{"num_hidden_layers": 10, "hidden_act": "swiglu", "norm_place": "pre", "norm_eps": 1e-05, "positions": "rope", "init": "normal", "beta2": 0.98, "warmup_steps": 548, "schedule": "wsd", "batch_tokens": 131072}
Each number is 128 + 32 x the weight over its row's rms, rounded and kept within 0 to 255. Layers, rows and columns count from 0. Numbers have three digits each. The size before them is the row's rms in percent of the matrix's.

# layer 5 attention query, 320x320, rms 0.0287, rows 119-127, columns 0-159
106:144110112129138193086129095185090099165156142161080147149192131136081135088137081114138099121089121130130162162079165132036108091143131196142112063151112069099106114159153153100105090093224200148196084159158147128131101125157205191110113102116165101117121124147182120162192122120113089080156099120120158085121112097134124150093200110118161150109179103126127129131135140129199164149123079133113186157080196108166096122135131117126103133097161139125138142139137078073151150075089145
101:081090173138114119137084106141149182104145102141082176137144117101126061141217138185145153090129082113101126182122072101095070088086129144132136162122109143071119182107107173086105141040132127138139150125077196123146108141102091133150136189098150161102199189127104154094174140144066083118134161186082151122103099107106157116102138176122124144154049090138153129110115108162116155144143162066059136150126094090125076164085071167103121117087127157149069139158074101144109167117085117
100:158157167131122163109145086140163125112130141124159111131140139145078139143123125115081127084108158072141119135112058096173127102186100182199084144069145094147115146122070126099200135088089106222148161144161130099165123112152181107133131110138162103101081118112055116149179080107148129135110178085187145149144170085122121060117091084196137147115160101151139141093130168104157112105089100146100170102084074093158087144115179164134142143085165126113143146109105150142142163129109134
108:149100079182117093070103110146129138105088124132144145113190093161147168148077080107123114138126117161148119110141132124092145122128144101088120132042181116122139135122155090146102163145082135183113148134197117099197136148163069084119129144169109116147104073125141164188136192095101170118135141065116140106110119089118128189137132140180105116132098151103157106069138099113069189132129146074124076095125107147189202080028098106123086161169156144132159105029118053189074096130103147
104:106126151150116045125101129097192163100093044150148129136069104110143170118156184143080088159181126109154164162150134092091115150095175099078066168125088142180092140143118159130149087167105106169128141127095131105172129106184168176101110167176178096120108172149174094139079099119153150146131142137167106128098183052100145082089103064156156111055158139103077096114134198095162155195143142142094149120147115160114145170111106112120088139145101145143134185150191100147155072153112101
108:119131142100129097190097195107127108107103075114143061149090131154094102126091085143109142096167105109198181183138078145079162161089110081166147237136113057151126125083101157138103145070156137076150157132149135153137127076095096110130143110176138115157115094139118090144138123132206018150153111113194160135115161139111083098125111142190133123156125107112144130153147122154148113144116164129145150226160089106144158103151093142099172188120085152184129133168165141117176142121092141
103:050134149166089094094131122126101114081078076159163114209117125194070115131141140122147109102109088144164119098118203148099104140178113129132062185132116061098085155094066154108198070152123136146087177126130122112097101159115131123105130088176162084150219118155192073108131124159145142204083132118111142069099153098130163128106068122112147138105160068165117171079121137193137100085096116106115093130110153091103073117163108123103123135154140078146139134079070131124061161136111110
104:076165170142139132089128123052098127165135165177125126124198184157159157085082079120154082100100136120147190088079178117135147154129112133118157101107102172163121049154119101112145139138100111095172136060153133113112111128117165123100152113154117074080089180087106103167172119087152153111135117087115054125096191089129162113061114175148140133159073074153164212117122173138138138153173099129149129191153100113115101104120148105164152170117139059139138101138128110140146167120145072
099:088160150129103078144197118125123155166153143073084088096126137148231109100130130125128080109085135080088109173079135115138141141123096079192098157154056175121135150126128154085124112096135133178146116078110095148142148119147119152129147124091119087169144104105131113175142124115133157119126127169219114157067117210156095102145141106097087095115172099025135161158128043115146190106116137131166127163147151066133125181090141103123157150137187146112084134124124135144104162127126140
# layer 5 attention key, 320x320, rms 0.0287, rows 119-127, columns 0-159
106:105109136150159176105113148115098165115127164163105089178187188113118133102138083100168107095067164097148171146091101123168138183103085120127067063155099144178215130112148165120139146078157153103088111119150177166118134126115076080103128092123161147151141168113103179066102191166137134106114081158120092134127036153127153150106146160112124111069165133136110149069142124118128115140139144145066110141112090133117078121124151133150096185133106115125155154101112117155146119157144148
099:172129088182154141132169160081144144143145060132091162140133204161155149125187077114128169129133165118130091125134112211131153097116166146170176124160127115133127139159109135154130144169055145153138125198164080123082149093094071136082093120157124104067117144148099135091176124145149138149108125113121128065201156143091121095059126075122134142103188175122112132147095112076144112109137127119156120180136091190144144069136188123192104171161105060139142099112152131165080111076126154
095:165188172140121079150106116117090107061114161141085194183112113134118130163111158121079159106127164072124084143071088112104129156083134080129127099069156203155069211153143150123178103064101144089114148152118119155151110159127190120148120120186161116113161127143078085118177093135171076092137168118094083141127111118095108177066101128114143147142152108174133163147117151165158185137177156112113140115125162129121077153110170100157147115138102131137131138111150114131090129144151155
109:129097217102097066172106117162110130094140147075144114090110152101103086089098126200109120126165141114099156133124146143188111141134066086111132111145163146145189068118071084156045136146089126127132128115159169145042039187086113099124158147154150148121122103140118097194209114146126167114179110098106209130105122105142122127184166172104132141147056120132139182107120124103107179112122165153110091083191123094142112122148111156094180113106171134131118100129101154137135133123143109
100:122135134069109161107136123097158114137105160163156126155119107165130110115127136130084116180137170145089109153122155177156133097135122169074106119125085134078208068124202138052116075118162104097138131131068110133106110098082121118119130099111142152099048132130143115114130124159152098151127146165121154090122134135126089172123110123099080179189107118115115102117097119133162163110122076101188137092097104194191155167144133117178143087072090099153136122109106139100110124147131087
105:104134067131152144116108136139198093140146148099120139153099108118106116118150085105131141163142156145121103085152146073185142105179141151189136109099170166060057165110125121152158086176188149158141101175128098150116182124155153172156092153106138125179116154134160098082136115126125144124091162127122085097121136122168137145023146125179197151142200123134092126126144078159157189126121150169132129130144126111124125137073161099129049172184121152088107121092118144144098112121166192
102:113111105131095150165133179100154142103137123125111023114077119161155152160152143152110157129095138106147129143096081126082128139094123140157148161143100127168183143094171147144127076154106093110133114120104129169099090070152143070138112130190120084074185158070198098133099135128138142157151085179159104161127095144096188126144104132194132164128112162133110133091115172096075123143075136135120122115145128172112099066107127097143085142108101118149122146114165091141169190062121157
103:147136110118101117089126163076150147105200160170130182122138168088124167138118094142168184207130096099098159096130079161113158116110096118109120185109098135157123096122104116142114137147129148134075163109087162103158152129144124123214198094104109127122152157119083083099051106114144137110163149144215113159135120153156185130131159157180146126120098119140160109128098090149094124122145158128090128172123145128122098108116106130170140095138177159101086111093121205101140242125095124
100:103114127156096170105092051092121183106143085164139120125128194131137133190123098114190145133170137121090103119186191086166144070108168119116147120158118148118122127146186078145185155127158136159129154156167101113177075110124082108092197207130137161089122104093164083112043152124175091130100156151113131125136135128154085086131153123078107092142091159121115175075133113153070164099116164141140110195105159070101108127126118150132146143128067104129144104159100136134117133126054107
# layer 5 attention value, 320x320, rms 0.0351, rows 64-75, columns 0-159
098:159156119180105111155142170140151139076149197150136121114098120115144188126044114143113083102205107148138090053132086077196161210105109142099106080120128134146114127109089129100109047139043131116088095166138120141083098108125129090169122166111126126166161152145151088107122119168158144108176161140058135123164120141102188126086122146105136082107130162092160115149134120105094110186150146063129082170156114110102125082098074142143174104189132155079100147095137076085087116143087172
090:160145129138162182070117132155172119078150132190115081102114090106142131114187125136134154159120166087104183127141090142121111084095067137079120170131125088142083175165095099085144140109151173182150103130077163143085135101127167132140138110111159095121156118086151147141135105142115120107124128141137086145115098151106124116136127132147146128102109109084062144191118123132058094035110160113113093180051145116135124232091097155103069130102183112145098142074170114162144113142154113
097:127205082163154174163154115122157125143167134158111109174127152124161069168171129062099100162139100140091074120088136140114105116089128182164128114130097114136101141170198123120133122185165176051139114139148109056141140150112161181123076142113108163085121106110103112116112129131121136139094077128065144221201144178128166112087160131092124141131154105060125089153121100184118126160159112119169114132113145174126206056150132116148130131062132112174086152116145103137077131126141155
091:152120128091105133169127100153095167195205124112164129130149098094147082180199162151132099089105121151143121096122106123143099178150103092136120075143095148149134152066151143151151088053122145067162184058091132170123145129102185105155115170082175146078111148117125131123126051116119108072169056129173112180174104147161073150140146114078176113120072103131116161106147182119112170106148109158157109108079144105141093167075139111117098128138204110107130106152118123124098120182170142
099:133074141172125084132093102104153142126128190172158124127070169097133123119075105139114132129160137139177104080108132137187176165130141153135117101119191131127162084120129129200063143137097119146131108122139110171148132138095164135101146234114137131163036132147155094113168152138135143097158194111123083106146139148126133120117162036071098117080101117107136128148126143129133128093123156038111081159150179085161129174134067138109120174172114144137072154157143107095132117116130075
092:189138154141159102161127168079162167145102086163183151036169155189101170134146069127088101117113084125127126117191104102095134128107083169144146080127093142115132069148104135111120153098095121124136149140171155101146076102139124127144114100133099184044114156146102115102077126115111086151178031077119090148153140138178185116091094115110144115199130135110124129148151148141119090160167154092144146169121131143139237118104104099117153119109114155189117118123112099129132133149111178
093:120135106163162128146062124138135153087114125180111189170135124119144093140112132010164097130087077084107095109109148098092146100140181166090099174125109075074111191152120089121096141148179131205133163116100115116139127180162142119113183148128154133175107116130130181104103100118143088067160138143135112119111206192152186068139122142125100148174095136123132136098183125095176183167046150061154075139162098120147132168158135127076133158162159104143148160120123123091162156136119123
091:229140127199127175082095111174112151098167178099106122112149096074088132106165157173038129105186098148155172100162152131096139147130102147158114092143103128133103094145097106092139105122079137136168087137142126134074160076120108116139144098178142117072140183109175147122168125124117103078152098079117112096137141050114113115153163103169093132124127136102077170164088137079173134121135092094093096059094154162153141174135093163124100128135124115120102135122194051090132130144087096
092:154104143086099084144140098191109131121129116096104195187169177144140078140127146111106121111165113151141104125136188113160206156137096112243123065185059112129158098146085188155134126127144095125117083123151143171186119143159076104171102111120160115104142111180111106133118123109189174112084158073147158116129157106174121144161081111115159065168114156159126186131156113098131099128170065134130137209152081139164141106131126100111122104168102072109129120141084118116198129146103096
097:174090138163136147163095129019157127126165153132134118118152170110101119150117173072116152121143071118080127109080183109168193140137123138190118125130122123124155155061103131132100124071121125159114097108144093172129104167141079119155110173126167135116083152157143138104116105086156146099160141121124089106096122122128188153101144059130053097118167084123086188119155107135087147096092144126101107116183142170171106051180102143162166118069123104123097092098098144111116118088128140
099:118118162113132136178131137146163091097119134150114175121115180105115140122191122221109084087073172112157097156131097145076126163090140078118108118102080144128178098153116099113083145156122127114174135126130169075065158129104128036187098157110067115073095107145122143127091123128074157154096169099118150138135119155153113152160069162122177126173059142178133149140134123107119079143116140143118151126142117073084099117200111103124057141129206116200105126131149140160163138130137140
095:145148105160127098124089093115093161170135151140127101121111131111047110115135180093136074064115219090132170179102124131125109136102150106097121088148113149171145124092174149122126079121175145133075111151064153190078135152156141157166139068142115178096087137148093138198126124090085117152146037097190131199062133152144101196153126110087113119137202114080067075210116123155126044098138166148089155123159103126159126128117147127119099149176119074172116100134063158094066139132129085
# layer 5 attention output (transposed), 320x320, rms 0.0466, rows 64-74, columns 0-159
097:153212106078134132181091102176156167082109127121036075096102129200101139130148153117058078156191188173139130107127137074150128142173142118116074112128211120118089135073159127183111115153128087114092129128088101127088111078127081091130096130142064171158139163101106101136097160132123163109186162171116149114086109142112163154063135105134107171101101070090115101150116084144067124100099153109218078112200112125110073120137097081101136129132095117105143138121079138095115101139085073
085:112108073101182082112117127128165129090113128159128115119107067120139130128118133135138102122090150124157163135126140168125099116111099171106163180107089097111126156104103149106120121162109135113162171135174120172112157115110164146142145109112075115068138191097162128117193170105100046158176197126127124169140120098116166152130158135152138088068115153165106204174131135104107126073113105087121127109103130094140107138132107162143112168106090102108112092156164151132117075154169105
094:107219103159156110170135108101096125098111096150143140110187135114150147150162135111137135125122074180127058158126115133140135078173140143128080067089051079081113112078123113104161145169133110115110133168082115129139151148109131137157109090119121112100049178136078052118111124129150115210120150148116112166231153081200127133150143093130157111121107112107091119144118077159103125110134162099161131114165171152137157100185149130155169141117148092085126136141148129135150158106097177
089:112091145146154150142143108149114115177141146117110108115236092103223102122132174150115133141142082116098134182174137196162119153140113101172177146092113160130125138069173166124105184131098165083142199110166194143151131128115122133152122133119161174140128118127075089087112155105153114127132084157129110085202142143111110149146075122102070108143125125183214138093117143149131110127154177107128091076101109105110145116082118097119086167174158135092112139158130112058107098132065147
098:114123112126135131111059159122200120113110144135047108106158150172117066105101126167131082166165135145184126158097180117094122190131123160164119100107160127149123115130168114156112110133149119121134171103139129116082178128119114115113069153109106130104069079127145145148079140123101144083139105122090141094096166162119201113125119149148121182143123121065093142136151103108163094106123177102186138105187141143114139144129141084102137110126139170111155151103090153084124178132095086
094:117097111141117142140103033101127140117139071154159173107196132186128159141129117122129155165113108134062089133124129076117133127118118059146154130191142141055148135140137062119157187125117112141072141143086107109161084093094107100161137169114095121099125112144096108148084056104078133222164086080115121156169139120159115128092103100146153114183137123165119111156152148120123114139078138158136154151099141107144125103148152111150155067160113135098178119105131148135114176186130133
096:076153138141121084160039122171150141128138125155101166159138127127129120064157107060142116095121182123072085113132115175122101126109185175084087141118118080041128100130153113107098168099082154096139196125141149100142189173171140120080157138123112141074133113206147152105072159142137118096141134136090129130150144150138179134142149142067160185137194157103152159157145127072064163139094111159154101143146118131151102198118105152072163177170168125134145127146170134105149131146185135
093:150180099135093113103144146127107090156140120136087128118134137136132103116167166152091161117125127145128147029086155083141193148108131148206092093132107146153094171160177092135136184151135092137191092136104126087066168077095159119142092102144099120115127178146135116097169121098105081123124140062092148159137202080117111155122129167155074151099074124175112159142103113113121157078170109056091100116108092173142085128149086091140144128143123084060093099143084138122121110154157120
087:169107215169085105146128136115133119154121124107107107147134191131174109117101130096128131127135109091097112094146166105113153150142108095127142131157126121149114072183130139175132181126077115121130110154136117160151132128119103167083117106136197123127065126122176147163178092087148178124066084099156098123110125151191120137148123081135123067131140115123166120108137099160158133126131184123145155161127126063147143053147162080110119053162100067118092171133110108095109150190098121
099:164173124186109072111092183158142143107111107099136137072168152164139124124152185102122150113177168137090085051113108117119155159164143068063139144114170128161105108104179113139093117092159095120093121111142132166089163169200141155098155158103168105164018140119148132167112120157156206145131076117115160121107151167140162131136086149117121136165154206110146097087151095165132128130154198093082130110139149122154099122069164066145149112133101121131135090104116141147149135101070084
098:080113094112072144158148092115153126124140059142124103125040117095108124067117146107161129130133137128170130159114150129109144126118122098119106156190129106086150147167097129080168122146100110203116090110121133083149185182120160133148146128111151065039090142145115184121140119160155117137154121085167118097151181126152123114143090150150129074083108157145122176122091154149068094149171115129168135076121153093069159061169142120132119094208167167122087135118132152110148119144176176